config = dict(
    num_hidden_layers=14,
    hidden_size=128,
    num_attention_heads=4,
    num_key_value_heads=4,
    head_dim=32,
    intermediate_size=512,
    vocab_size=1024,
    hidden_act='geglu',
    norm='rmsnorm',
    norm_place='pre',
    norm_eps=1e-05,
    positions='rope',
    rope_theta=1090.0,
    rope_fraction=1.0,
    qk_norm=False,
    attn_scale=0.177,
    bias='none',
    tie_word_embeddings=True,
    parallel_block=False,
    init='uniform',
    init_std_qkv=0.0445,
    init_std_o=0.0,
    init_std_up=0.0445,
    init_std_down=0.0,
    optimizer='soap_variant',
    learning_rate=0.00468,
    beta1=0.95,
    beta2=0.98,
    weight_decay=0.16,
    lr_head=0.00791,
    max_grad_norm=0.5,
    warmup_steps=200,
    schedule='wsd',
    decay_fraction=0.92,
    decay_shape='linear',
    final_lr_fraction=0.0,
    batch_tokens=[32768, 65536, 98304],
    max_seq_len=1024,
    doc_mask=False,
    z_loss=1e-05,
    train_tokens=273900000,
    max_steps=4561,
    dataset='wikipedia_en',
)
Each number is 500 + 40 x the weight over its row's rms, rounded and kept within 0 to 999. Layers, rows and columns count from 0. Numbers have three digits each. The size before them is the row's rms in percent of the matrix's.

# layer 11 MLP gate, 512x128, rms 0.111, rows 206-222, columns 0-127
093:451517498489472453493520466512457481503558430495515451525453457533501561509493550494474439486524430481579616565515463508542413530575533497424531522436423482522566494536497467523568432543506475488463510481556485482513477471517452473522566489471489532515541545527440509521502407565539557499508534459492501444502503495473457518462505506534459454435549481525490485515554553487508467469577
101:496473490450475498518519427444540499442464487458506392509417472470469490489482588476521529480482469514539485468560527508499507510481481463433465613489515516491520514488463506498529499519516470513460502545480498527551542544432553522509403512520460508403547458437506567442491461521541559441500443517493519495539514491511540546517571496499455488532559415581526512459521526481528581549474
093:453553578524504363488476463495565566479534492452431473572538545475497435535450506459413516501488513524554566524450514533535466516491496475537493461570501529452446477507560555497445519545521489503484502536483546486489529493380510535472475498495503498522531516523481520449524515498562549508526476449488475532470449452426518567571552573506485506509472519483532457526489500468559470463448
104:463516497501509430439436443420490538434504479533508488463504516501490504481580484509516523561448576397501519507557484437500460486486445498510468518521510491532501527580484515509463454537510464409482544528544500491451457456508432446456505488493549526494456514474508546422452498505483497517492513469486438499544477476529482524437454554480504419527480585483532487482391518385480540513525
103:476505527428455535482469463503470408406475492458485495546536502487505445509514438475441555449414546511498526538465552467510509489469444495437453517506484460486503498445524484551488458506495475537493500497485587549524449471526521519494495464491465461486568492481502441498423528521510419496518456499395457458488497558467542506430518429472483594435516530504456535502513503437512559559426
096:440516518478501441462535550503547460470534520425473448446448480468501469495527488474489514508400518489509567484542528484473514467560455485439465516515554512568449566519463511480482517515466443545486535536493503553495493529490421533499505513486461487522491450502448557495483542522471583538486522429442500463457550519513470549507407547469414542560538502519544611458562527519556487431504
097:492512513513512510510516491540449428467464526509538576522482517498537537450557443571420500474461479414551461551490472456513467579498523457444541451511539523518482517541447454475428532463478479506436536596396438581444517489492521558514462506548483543512520513493512445471612523541573450467526518490506506539495505534489440516483460492497490481490515533501477504508501532508528481421574
104:477462481482492492490525497492445462497439590468489527534519445506521416439505499563535486493503466482538514518558501466497486507490530504442453465530529494392512546460507572509532548498501494507408492628502471561536470470473500496485474559549534509509577545482443523566525460515551551510473470496504546398604504468513521548526484508510500494506542452425478461477518511472474473404515
107:390481560409496485455510506515484424398523520465566520487435495467506503511485499522519496455542609515500466487497499473478487507490436511509513467534542500486474453494482502505472527528525485454487484490453541433509572492506438499532501558515511489471476532520502527470509536503436535466483397415493539533528544488505536470433427402476537423541514573501559472437507464492532510431491
103:526516494496514530483515493468468527464503534481442516439448480504488438563515464519510463447449532524543515559518528504524497500568477406486560471478514530483491470426551510482522492463551471499519443578579521551472539485547433526555491503455549522531527588515482547459454521571464499563527489494519472511541500495494530483522566594504479504420471513411606476500430565471473441485479
106:513528514527532544462463538536515420418506500481545438456503454489486565495420505494484506516412471470524472468508486452566508512476539465477471460531544404462538483474499513452450468563513537573514419494559451500478396522503552456499522556456532537522475472440472488537476509501463484467532444447481449503500500498470610544432516501491477530557442532482450496475538496437469527495446
099:522490453522429457539516429504476517473509531420456478484527467523534454508546474539482457502458429470532502421541504520509486457535482455428430494523456586464453462431490457457506556463480483477519487473519494481539557524474506589528524474652562549539504512523564473532552493498503482484550479484456525487491561499504437401499511540499523490506469475499507523413475523468460440492489
107:409445470467450433476489417492562500527492519482459508524476553546547496487504485501520532530450497433459492483441523524515530545607515524461500539454566511448502472474455480460378544414437514486486553526525488477473481486524576538468454515497484511506574484506529505497475518517533502497526518491479520472513482422445442499433456565494533520445480523451496567538407485506552545494549
100:493492526561495453533481544479454488476448516480510470433484427580439512466512515479510475411581440435482568404516540558492507548491526512536551503465471523519524538523536512450522522571492404463488529451532432463494530475485495486560508516514562513471543498517459498499498530467545479473458530487558537433513463472472509522462451445533540480544502545459567472542459533532576398507488
096:546569568474510491467512482414509560454482501515570487494493466562433471482519513559511457430495545507464462498522529488522524535453474528549533538510470484498518508477500440446461506425529472512576518568431430512474544446427474540542532462542503474456508506474485504486466513515397552539461462506499399529432532508533522487500558478449500468477605510528488572555480522469440482489508
101:485479484501495437532511519544503496508509483458550536555554480465519419610477547447451501533520449547457513537485523425466517486513569513490434546499508513521430529457571495459460461545447517562488501547435492523572461466434484492428451493503507517543508534524521497515518395458508499472511432469575472466482546499549504498522472532478487523506517510449523503535455407419516557517421
092:518548456479455447427506490557478544556587470550527540466499480515519425518499520576457474554472528497575455476471463364463489483490473486476524497499444501519426507464525499555504512481465535520452537492521540512448463538524453523490530535567568435546490558519469431562472498450506508546527430584488461484530475516513550483442484591463504509525474469485476525484494431508506475539464
# layer 11 MLP up, 512x128, rms 0.111, rows 206-222, columns 0-127
097:459516592462544514493524506546489577536521470481530562478539518532541599538509522502498484512454554565591488489479510486501463482520479494497554471538398483516501417542483505494545478526513521526455539483498527448485553505440475497513504541418447472497570407450535486506506561540529456514507542453517511483439518485396486561506511533500470583497531563464452453458541431518491531512510
111:533492517540513486532576472467425507439493466515487545520460436458541501493493511539535458486510490507519505551532476580447540502470469463567498453483552558474506429505462558476593474538416602502525460494509450430459506447489485484504439515475527518393495541431549450497537533466476517494483486468453523571530536430509528471517468476469456435525490488502450520445543587471460515510505
091:508517386514598460483523453475433446453452519534530492443571513489492465533455499526467480547495435522545485543468492516531478471461475560465494510443543487470456510450446541496422500512480478439504536481476470475511490533516566550411469445555451463430573471474455523493495498450514526526526549541516489516543520517467508515568452564490494541525397463477531529476489522490578450474541
099:514490561429487425492477547487450498532479495505518563611450465535528474543516410546460578445555517451462506501476499516534475479499526501498448477547475488516517563471499520549509451443525561452450496513543502504482525457494587506514544453484535430526507513517517496396506475489501464549524500445532450488465557455479445451478530495546565465518466459504433596515526522531449503536572
099:477541466533518541495460490560486489571467473525512465503432503478515525428497491408501481473431505497547501461439514500518525532496497437460517527488567444435500444533518440530451621511518498542530451513466555488479537520498585496489482514509534483483531449515521464533555505513546493587508484465542448389475386546522493487498542510456557476473576544546507570484510460485474492533522
106:465442553584523526534513474475543515537469488412510464525514540484540534429497424503520461458448476489514473551497514501437491439449500527449569529436496485503579499480521433521445459480532498507529478533424533463569519530480408469422529479481500524514570545495458525450523509484514506447557596499529505484540453503502404542519514482458514491545495472582475508556477468465481487434475
092:509502506457521561475485503531523591465441465528541498462507500486479497503474547505533515506480490472460549555549587495457520569421437525481440548480453426541514478481540513463524534552404540559529536457552503504533479590591504577456541533503540447466480517469509449492421478537494499483579529478510502527454449507513589567499522458440456481515505496449479524520474483526552516468528
103:490545482506533562460535483539520533491524432432490469541486440529518562483514473494506454466466439534475496431441526514500482542570467508486509479497453455452439564409541496476430479534416479533467531568511428494513457528505517459431433475522470446577516503444463491480524476456527597530549449525552436449505537500444480558533494468494478572524533490584498489483506469501518544507526
096:528563483559509501539569451495463544518448458513441526509408518483538527529538517513514414414457484468493487520493496485572511477513480486488462544443505490555457480528441503470545608525491510509509503449456574521490463419525438537441499473467442520576546468503435452576489514481469509526500465451457482533505500500468480544507467578443447523479558508515482545525466521573491489572551
098:576437505534517448486547506466494541428479449445510481547526515510432505565519533555488432540529429476562530479510452583495421520483461567526500470469446489497453495509436539494441508541569461498395514529570510560536510473534450537435469493559454483510498529585497472497469497472468482600497481521440514532505486471521514441522531474421469490498478517513452452478457512499515474459501
103:503489468525520520521457538486488463520524500434539492516513479498443492529494501503539437433551422565438493487507495503499415451528520507501486472533497402537502489515531492412470528488570557476489498460481461484541430550429447562515556469449517539623456493479511456548466500407504473521462508465486407524464469481523496506480531506501542493524466423531472428583443550538510511499506
102:501453555518506503404500479471460523605510475516491487511522503475555496482534481438514544516505543463450477536525592501398548516539476479580515454488436491462453459497493447491526551527515491500452532537560527578509494562489504534469434530460485490530438464546435487474431429406523486545534464485462541481511506474474542537503516498527549510423543483507503515449514554569502519524584
088:497462561502510506464486595537466419595469427482461459483488434517486447476535525529513508513528483553549454470485562507494541469467509541416542501467468509541491515527508484503473532561477472457494494506485492541469476464537415465480514442462459510425505535555496488583527481471477480496501442389471502481580497455512514620490559522525482503533488410457517490465441500521478447473507
097:448440524514494495470466578590486485475486482526541523480544522545508521520552496537492541456510540502510519490462465448450456581480536459481564490484491486493549596492432438524506504507423537536536498524513453506479474468497471502451433432523419542519429488522570407435581450544523523505554504479443534518499507511460497455576535484619494496521550473459466489508473506543511524513510
100:513498539512532490500488491422533520543563510509455496471571494506529538546539430480433539484502395516583482448483579499495447418459547490497491472489457503464506527518435434537484534447608454463509508523529508545459477505521503542470490510454587487513537466441457437525521490551495462544543474508524558538475517495524513518525543427503537485466483528394442466505543515453498543433479
103:503511487495476510524542509521522479491530408532479530509507512524589440559561459572515485547560524525500526495521607491490443542511543502548535485525535491476562545542527489512446444464510435463463469489372531505476451524529506452487475444582490495458456538499554526504488530538438519563388500534505445546500523432497525500441466498565495478480424516537477512483487527489522535434492
094:485518381438484547512496460475495492543469499527515520557480490481516504485454553510448462516604456490473491508472552462543512502556503576494496533465496511484515505526421455511511478463510512548480473488489500554515525506450508460441506565433522464493444480512503511495553507544558476490402506402469441536408533525484553465471460515478513528567525556491493502553491515474411445439396
# layer 11 MLP down (transposed), 512x128, rms 0.111, rows 206-222, columns 0-127
090:484498475549452494446551514556473445456514581505452560474479493510454423507553561501488529496522504485497518432510495565527552469419428524514458484543564562482487546539512552475499439419509447471587489490449492520470473500538452504484518488551537591463489551504533534516471474459473525419501468463534509588458476498538520496466530495513513546581471551467454552488468535440519449527458
101:465506556510498476556483469499494509503551443467505524522548484475468554548535481468516501505519544514454470463529491546479506459505499499490588559509535486495551518514493467538468374413451528503498478491530482481501471502569462463486434523493531531417478526515537512441445451465466457476512562524588561481536384461480569535544533552507530491431496450539475499469500536504555493604437
093:455518582470474446518455463444525553544470555502410490495514451419543477480507526509433499416510540538499495444507476503525566504482500505612486492566437492491450455521562535526454475561464495545488478483507557542455552414459510510556524514496569549518497541465498462480524481512552485546513470449456493449467383446501501523514510534475508453487531550473547481491516549500537554470480
096:534505443524432497484481441485518501501526471516424506512493505434418486527492549464479539519559482481500507504548532492554506530506490426534527508572540533532453466553421467464522570475438491471540591487519513440493510516502525478555495499483397509516535509503500461497492492550460537492564435492452422525506532501465505511591576567435448493475527416526450475568511520565490489513429
101:499479519563461461473512486526518508494451526470462522516478542439559521449518490502533482525501446479477507529583503410476580519456469483548486492475540525527547508539491542479488540484535493475456508526502508490483577488481417521517497531456524547441495510406516476523469536448503444449513465586586543474439474442442420480458469454546457459460476481489525416532571566520425528429511
103:551480476490478537556487517516536550513469503524528437495419552533530578525455489505525463555467472581467479566511514463504403494451534544414543460535510563536481511496502489516510492485527530557559512485526456498506487526455467543517533499546509449484578498562595562460484475489544539531498458472545522577413455411478499552538469458491568447527474489508523511520465421526478450520508
097:512492514561463545551529454457518441518525537465439380453479553462478481488520440480384541554529496496522476485556484472541456474509548472386525445510573582436524491478477505507454507468537515421514594523495486512535505511457512468573442512497519534504532499545489489516551519500454501447441472481529480518537526530474426477560496506487513487446523524449413486504491508495483456516540
106:491483484544482519534468548505490492472570439508568458552529487543486524519533473549539402512527471502495493512419498527537545530460516577503484449505569538492529546529519434412478518438502460512527500471457490525561474468513491461531493485474487552498565459523485481520521493451522415489401518582517561456579519585520447448496534459550489567443515534473489542560558555524517476495493
099:494530519552540504481435475544480425482454532475492544583579441540482472506478450386484425543471480459534499513549487539456539451578555446507512533512568488509508483467514444448553433465418461517536537543484441493447512516519584540496497531508519441514518470425494500462488500462469471515479491470468565418487479477492445549504537587538513518471497495504459480521503472525486495539429
103:518540443558469496528537504480541483512552501504547435434513471524518454512499568534445475489500519516539463484474525475521581462514505449587504477504512547511545539516542465538533539479530471520591518528492506428474447549547512412557485507414561469502563513536540543504546528501509551520545495468478460447455487441479477569463509536465519459488583535452521607516547504529426451518541
096:456579487502451574543549526499485482469492448510455560529523542493497542376487590459518498520502460527457486417544526528555480479491444506514498534504556467528496565464538589496511461554507518499519499496500467437522517548535573512518493508547596495536591491500455495498497435459429423497512505492515433525500556480514531543450457496492481525597456456498504499498460470527476469543541
102:453469422494359488401500555468493487422442528505485526456512519439501529614514431480482527467496512424493492499523483475487471514494440533499525513463516501495438512515514561524485460485475498481509542554567516520525524553473546431557492472416475472541481543455578530505501497467553499514496577429491482550449495531441520456471498517511531489561462501434452505518529533505551534485478
090:511514485488540570529495530475461506510415522483433529472508449465485517474553469513481503503495473559499428532579568518460504620490484520419577503569504487495523521465463480533528477558513467502530491481492453578535516514493534488501510490508472516515535420582567475491512502421547426469537496481503452491510431413534593444546581511464498491459502583504493480463533524513508484525467
101:492534462556483543515482438464522538570542463469455445516459584508566439484488489476524548506544468469537533560442504463435519410488436510527538479452484511533389486503460552530507467511507487533493440516531434525477542526566487515492560567434501480469494493411503515527409529495520487492481532588482541508497487496523546556431496540514469498520475498434479546506504401492520527495537
098:407435499489510416521541519518486466518451486558545510469451480533496511524536468516582461473530572497529610520499475476552502576493473571481476444511493511548511498466623477483477579520452524479533549461602510497514516530537489522530549450466483514494490526582519505451505465474458496460507451549474491481541497533529492481525440493522472492510428478494572496509465495519589454499426
106:440565531559591466537503529487489524472445571517497504513496487426490492484511602526521532484489476513586557482478503510476472503536492510480519534478541494536500496526554451445522452482627509485599535504545512514583535494557533509477518492559490398514456482510543592480514492508473519436507459526470448478474484535523513427483461561489547471491506492468577530571463540461478494466500
094:481468547520480475482461546524522548500550483472473480508475490457505524543505461494502513491449459527597391473516390423516558526496491442493512468512464481465539502512559490506488444555475493459509519483513493487459449487587549504499537541506535451477481550454475512504417498482498477497530506606499532428505468511538475501519567498497514549483491478363509494385502524451489493503589